Weights of a small transformer language model.
Size: 8 layers, width 704, MLP 1856 SwiGLU, vocabulary 32768, 63.1M parameters.
Each number is 128 + 24 x the weight over its row's rms, rounded and kept within 0 to 255. Layers, rows and columns count from 0. The size above them is the row's rms in percent of the matrix's.

# layer 2 MLP down, 704x1856, rms 0.0339, rows 249-297, columns 1280-1343
size [100 105  94  95 101 103  97  98 102 101  99 102 103  97 101  98  98 103  95  97  96  98 102  98  95 101 101  97 103 173 100  99  97 101 100  97 103 103  97  98 100 103 217  97  99  99  98  99  99]
[[118 194 179 115 130 166 135  89 110 109 157 136 113 129 202 131 136 148 142  83 113  92 171 142 111 114 142 144 118 138 118 127  92 120 114 175 147 145  98 118 126 105 111 155 113 132 101 129 147 133 121 139 105 134  53 153 129  87 133 173 135 103 144 157]
 [184 172 149 103 153 109 160 138 126 118 136 121 108 145 147 122  99 139 166  98 172 152 138 118 144 146 129 120  99 132 157 143  89 134 109  90 120 138 162 119 104 181 134 126 105  93 111 122 137 125 161  97 153 113 115 148 131 122  89 131 137 144 183 133]
 [134 139  97 155 157  76 132 118 104 157  86 163  77 118 123 133 115 123 139 120 148  98  97 155 106 148 136 142 149  94 140 100 106 156 147 184 125 153 140  81 137 110 104 147  87 135 139 177 158 135 136 104 114 122 150 136 125 143  90 154 140 134 139 170]
 [125 145 136 135 113  80 225  85 127 134 143 125 135 123 157 143 123 139 141  93 134 150  98  77 107 121 140 122 113  84 111 125 116 147  97 135 126 151 143 144 104 129 174 144  85 140 118 155 108 130 130 111  99 102 112 137 131 122 113  95 139 151 151 102]
 [ 88 116  87 155 107 109 159 104  73 130 142 129 121 150  86 143  74 114 151 141 138 115 108 136 135 161 155 104 154 157 158 168 120 108 113 181 147 138 142 113 114 126 132 130 141 110 143 103  89 119 130 157 131 103 171  99 128 112 150 112  86 138  93 153]
 [106 111 163 127 132 135 165 106 126 113  79 113 174 144 134 124 107 154 134 171 133 157 116 122 168 119 123 166  88 185 112 139 136 142 141 106 125 145 104 125  98 108 140 145 161  92 111 117 127 107 106 173 117  90 151 115 129 126 154 145 101 116 111 136]
 [107 124 114 146 125 106 118  74 121 111 100 131 141 124 150 101 122 147 123 131 149  95 180 117 131 111 120 138 120  96 190 142 137  92 144 116 121 121 124 165 116 112 132  97 138 113 108 101 122 145 129 176 104 150 139 121 122 119  89 116 125 143 125 154]
 [149 149 181 119 125  98  94 166 147 102 105 120 136 132 120 149 143 180 126 130 105 104 176 142 107 146 139 121 122 168 136 134  96 137 140 156 136  99 138 140 120 106 153  78 143 108 126 159 103 116 127 104 126  92 128 179 130 129 124 127  96 119 133 144]
 [150  54 112 112 135 108 132 123  79 112 128 108 148 107 106 167 130 115  81 164  80 161  87 119 143 121 109 107 166 131 110 120 157  63 179 120  63 129  83  91 140 112 165  99 122 190 141 109 142 151 113 164 141 133 122 113 130 113 108 127  98 114 133 155]
 [148 126 114  93  92 131 126 147  94 132 141 127  87 123 144 143 154 147  87 139 158  98 117  92 166 125 155 143 116 115 107 102 136 153 141 128 107 109 111  80 183 126 151 127 124 130 132 130 113 121 102 147 128 156 133 161 127 104  57 141 159 142  82 127]
 [136 138 105 135 131 169  89 126 156  99 137 119 117 104 147 113 142 153 158 100 135 201 125 104 140 130 105 199 109 107 152 140 164 140 117 122 135 127  79 182 133 106 148 162 152 119 121 111  92 118 149 103 174 131 123 194 126 140 103 151 120 139 125 119]
 [150 142 126 133  98 109 138 160 130 153 126  96 118 108 110  84 146 117 121 122  86 111  76 155 158 106 103 128 154 105 103 159 171 122 140 111  79 128 139 106 154 119 140 185 106 116 141 169 123 121 136 110 131 130 146 130 131 140 166 108 113 123  93 158]
 [131 121 118 149 113 103 105 144 128 129 103 122 101 156 141 125 111 116 135 154 126 113 133 118 122 109 124  91 124 149 144 101 177 107 125 139 162 174 164 134 141  86 121 109 113 150  78 133 127 125 118 146 117 142 160 107 127  98 124 131 134 161 160 117]
 [117 170 121 144 182 144 107 105  94 138 172 118 167 133 120  90  91 123 113 136 102 130 125 173  77 143 149 121 136 144 102 131 106 105 135 165 164 134 197 124 133 153 158 133 160 167 148 116 120 104 124 117 132 136 160 127 131 104 152 109  93 132 159 209]
 [126 122 121 142  83 103 135 128 100 181 122 131 112  84 104 108  69 142 110 139 126 141 116 133 138 156 109 100  73 135 145 104 118 140 127 139 106 109 160 129 164 108 175 102 122 115  91 121 161 113 119 148 201 125 101 152 125 160 147 120  94 112 116 119]
 [107 139 116 140 129 152 127 136 136 105 120 124 121 136 143 117 132  91 111 142 129 124  75 149 124 109 128 133 122 126  89 115 124 121 136 152 121 124 113 144 121 105 119 166  92  95 135 153  99 127 146 128  61 143 145 136 129 114 142 124 113 109 180 166]
 [130 135 101 170  95 148 125 161 134 148 134 116 113 161 110 122 126 120 101 103 102 126 133 148 136 104  94 134 150 119 145 149 126 130 140 122 142 142 146 158 153 142 147 165 115 100 144 115 143 114 152 109 137 159 122 187 131 114 168 116 136 158 119 121]
 [127 136 107 185 132 147 107 138 143  72 132 117  87 133  93 121 114 128 100 135 147 181 115 126 124  85 149 123 105 102 134 169  91 105 147 152 117 100 183 107  99 156  99 154 122 134 141  91 140 114  99 118 189 103 134 119 124 145 126 159 149 145 119 134]
 [150 105 122 152 160 121 112 151 154 152 103 119 149 135  83 133 143 140 108 134 103 133  92 130 148 149 114 130  93 139 124 136 166 139 123 129 135 135  86 178  90 122 109 104 162 105 142 172 116 155 150 102 156 159 112 131 129 127 119 130 109 134 133  94]
 [186 135 112 144 109 156 107 149 154 170 120 136  96 113 123 115 168  96 134 131 113 135 105 149 101  81 146 117 147 141 148 156 154 102 140 137 143 142 129 131 144 147 160 110 132 102 160 129 107 150 131  81 129 141 148 135 128  80 154 123 119 109 147 182]
 [116 129  90  73 114 138 124 154 135 143 138 129 158 154 162 106 131 144 124  83 108 159 149 108 110 123 106 160 145 124 118 146  89 140  74 141 109 135 143 119 107 139 167 137 106 109  99 115 128 125 106 128  99 127 120 131 122 167 117 136 137 148 109 149]
 [178 113  75 115 131 117 145 136 147 148 118 155 133 132 140 138 157 107 141 135 122 113 110 128 125  98  64 131 129 158 147  79 112 107 151 159 127 114 114  95  98 108 118 133  74  85 160  97 122 122 140 124 159  86 104 113 129 112 103 109  92 129 105 101]
 [100  97  95 128 112 133 112 149 112 157 110 131 115 129 124 140  93 123 147 127 151 114 103 139 125 151 169 171 158 150 120  89 137 130  97 103 137  88  90  91  98 140 139 140 112 165  65 188 120 130 101 133  99 160  68 110 126 116 124 114 138 152  99 116]
 [180 127 140  94 119  86 128 163 113 130 148 126 109 151 105 121 125 150 172  99 132 149 126 120 125 122 120  88 131 127 152 131 123 106 117 120 108 164 103 131 124 107 125 170 108 146 108  92  83 108 121 136  98 124 135 110 125 125 103 134 117 140 144 163]
 [142 130 176 144 145  91 133 121 132 131 119 130  85 147 117 121  99  92 132 101 149 146 124 154 148 127 160 117 129 171 170 124  99 147 175 122 126 182 109 128 166 118 138 153  98 172 150 159 123 149 114 164  87 121 123 152 127 126 127  99 105 136 139 123]
 [128  92 169 122 141  81  81 136 138  86 108  99  98 155 157  88 171 152  88 130 137 113 163 129 111 134 156 173 162 131 112 141 139 135 137 119 122 143 135 103 188 148 110 126 116 100 172 122 121 115 131 131 131 132 132  87 124 162 113 130 128 122 137 137]
 [128 153  80 148 121 130 107 114 116 143 120  97  90 136 126 135 132 119  85 120 127  97  89 162  85 108 132 131 101 160  97 134 168 120 169 118 116 125 114 104  51 108 124 119 110 119 143 136 111 116 117 140 120 129 147 139 130 143 116 124 118 107 154 152]
 [ 99 140  86 148  98 145 137 170 110  91 152 154 177 139 125 132  89 121 108  97 109 143 108 177 107 123 112 113 110 121 106 122  95 139  88 165 140 168 120 157 130 166 142 103 116 132  97  78 112  87 129 138 145 183 138 155 126 121 149 118 160 133  79  89]
 [123 128 110 133 127 103 124 126 154 123 131 100 108 139 140 111 176 151 186 133  91 104 126 128 142 140 113  72 175 156 166 126 132 148 157  82 157 107  85 128 148 129 125 148 128 123 150 128 156 151 132 139 109 102 110 145 130 101  99  82 146 145 130 136]
 [173 139 117 121 128 123 111 122 117 113 131 133 122  70 134 111 125  86 150 144 143 106  52 135 111 109 119 118 158 107 126 150 115 105 128  97 100 147 116 138 138 119 107 117 145 129 126 133 149 118 146 108 113  98 169 125 132 130 175 138 119 136  96 136]
 [137 135 125 113 147 109 103 122 123 110 122 191 131 168 115 132 128 164 133 140 131 103 102 104 156 100  86 100 121  94 125 147 140 142 149 107 132 144 116 139 106 160 141 113 118 160 119 125 128 109 113 129 138 151 136 172 129 118 118 125 177 130 107  99]
 [181 116 159 125 128 146 104 168 119 145 142 113 131 113 110 117 117 132 147 122 131 136 166 147 136 129  76 136 110 112 110  90  98 110 147 137 128 113 100 161  96  97  98 161 165 124 145 166  88  96 145  85 148 171 103 149 131 160 129 140 127 108 165 105]
 [154 158 105 139 143 131 143  97 119 144  92 115 129 172 148 138 109 149 116 128 165 115 159 153 154  80 105 159 135 134 143 136 145 111 166 170  90 111 186  77 149 178 150 111 143  96 136 116 175 126 143 177  97 151  68 180 131 142 148 143 136 141 141 105]
 [128 157 111 175 150 142 129  87 106 111  92 117 112 110 125 124 131 129 112 107 144 119 142 119  98 100 127 115  87  92 122 146 125 145 135 136 130 117  99 124 121 102  85 108 161 111  97 104 146 132 133 131 114 117 148 124 129 130 119 155 146 133  86 160]
 [118 106 163 149 105 100 110 135 118 135 108 152 184 118 152 141 141 162 137 116 157 148 152 160 163 128 134 135 114 119 119 117 150 128 116 102 126  99 157  87 112  93 166  93 117 106 123 153 140 120 154 142  87 142 122 149 124 167 133 138 141 154 151 120]
 [148 116 155 104 116 128  90 158 101 110 139 138 133 139 122 124 125 142 111 155 111  73 114 174 123 157 150 153  82 125 104  96  78 141 102 113  99 118 171 110 111 124 125  86  88 133 133 100 127 128 128 121  92 130 132 124 131 124 129 109 142 140 137 105]
 [124 128 143 122 159 148 125 132 133 114  96 126 106 132 125 128 159 131 115 117 126 121 189 101 141 138  70 115 123 106 112  92 120 102  34 135 155 129 103 100 125 103 120 103 107 150 160 141 146 126 121 129 148 123 159 151 132 115 120 119 123 142  88 120]
 [165 131 127  85 109 126 111  96 121  88 114 125 157 162  87 142 156 111 136 176 126 154 136 183 121 118 143 141 101 135 132 108 101  96  73 102  91 118  99 166 165  83 139 122 112 128 151 120 172 123  97 126 104 111 145 116 131 115 141 145 104 140 118 124]
 [160 122  80 159  92 151 147 153 109 127 130 146 114 122  87  95 147 122  93 124 167 142 100 156 105 122 140 122 164 139 147 135 151 122 133 112 149 119 166 100 138 149 113 114  95 186 147 133 135 125 155 109  74 132 123  97 121 129 142 111 116 149 149 126]
 [129 112 155 150 179 126 109  99 171 145 125 132 167 132 132 111  87  56 155 125 117  67  88 125 168 100 163 166 106 150 148 130 142 144 107 146  93 105 125 160  83 100 142 154 122 126 122 102 124 143 125 103  88 133 140  86 125 124 127 144 143 153 139 128]
 [113 141  93 170  95 125 133 123 132 119 116 101 120 121 150 142 134 108 112 139 120 121 150  91  84 155 113 101 152 115 122 112  83 144 142  88 141 138 130  95 128 178 147  97 114 164  87 121 146 116 131  96 149  95 126 109 129  95 112 127 119 172 133 122]
 [ 88 107 137 113 146 150 168 151 122 102 108 129 123 111 107 151 123 149 122 110  96 141 121 143 130 153 107 124 143 165 115 137 156 133 145 152 113 119 142 128  77 143 149 108 144 108 131 102 127 123 105 145 160 140 143 104 125 109 162 110 100 139 110 100]
 [140 106 123 128 129 118 143 103 121 119 132 116 156 148 119 128 123  80 151 124 150 138  40 136 156 140 113 127 171 113 148 130 148 134 111 131 102 162 104 125 143  92 122 129 163 136 130 130 135 161 115 127 134 140 113 104 128 132 174 146 125 119 111 165]
 [142 152 113 118 161 130 135 141 126 118 170 197 131 100 165 156 157 108 171  86 147  90 170 118 120  76 152 118 133 127 113 127 186 126 111 114 109 135 137 127 131 178 104 128 121  90 135 151 112 138 143 135 158 100 151 127 127  83 137 119 152 148 107 144]
 [134 130 112 114 138 127 121  98 125 102 129 152  96 171 112 124  95 135 124 114 137  90  87 133 105 142 106 152 139 109 152 112  92 112 175 152 148 120  67 142 120  98 122 135  99 109 161 155 141 102 149 113 111 117 120 158 129 119 107  91  99 124 106  98]
 [ 78 112  78 101 141 117 121 117 113 171 200 142 157  97 110 115 101 156 108 184 106 140 117 132 125 128 155 121 152 131 118 111 128 136 154 119 133  79  98 116 110 164 162  94 116 103 110 123  99 129 131 132  83 141 141 124 133 163 137 135 128 113 132 119]
 [ 81 143 125  85 155 141 118  62 117 101 134 120 157 115 128 115  93 103 140 106  97  73 196 108 162 124 145  66 153 138 153 120 139 128 166 180 119 142 106 141 146 121 127 146 132 103 138 155 102 157 132  79 121 156 140 127 125 143  96 180 124 164 122  77]
 [104 137 113 157 160 167 151  84 101 135 147 179  78 114 100 174 126 130 125 165 138 162 146 125  79 136 138 163 128 162 107 107 111 153 127  66  96 150 112 147 113 107 166 109 120 149 105 141 128 111 116 131 120 113 119 114 134 125  99 112 147 116 113 112]
 [130 125 161 122 107 144 117 114 154 154 147 138  96 147 103  79 154 131 123 107 161  93 131 138 125 122 154 105  91 156  98  94 121 112 105 121 147 109  91 107 110 116 110 136 116 136 166 104  99 171 129  98 162  93 142 131 129 143 172 109 127 116 111 125]]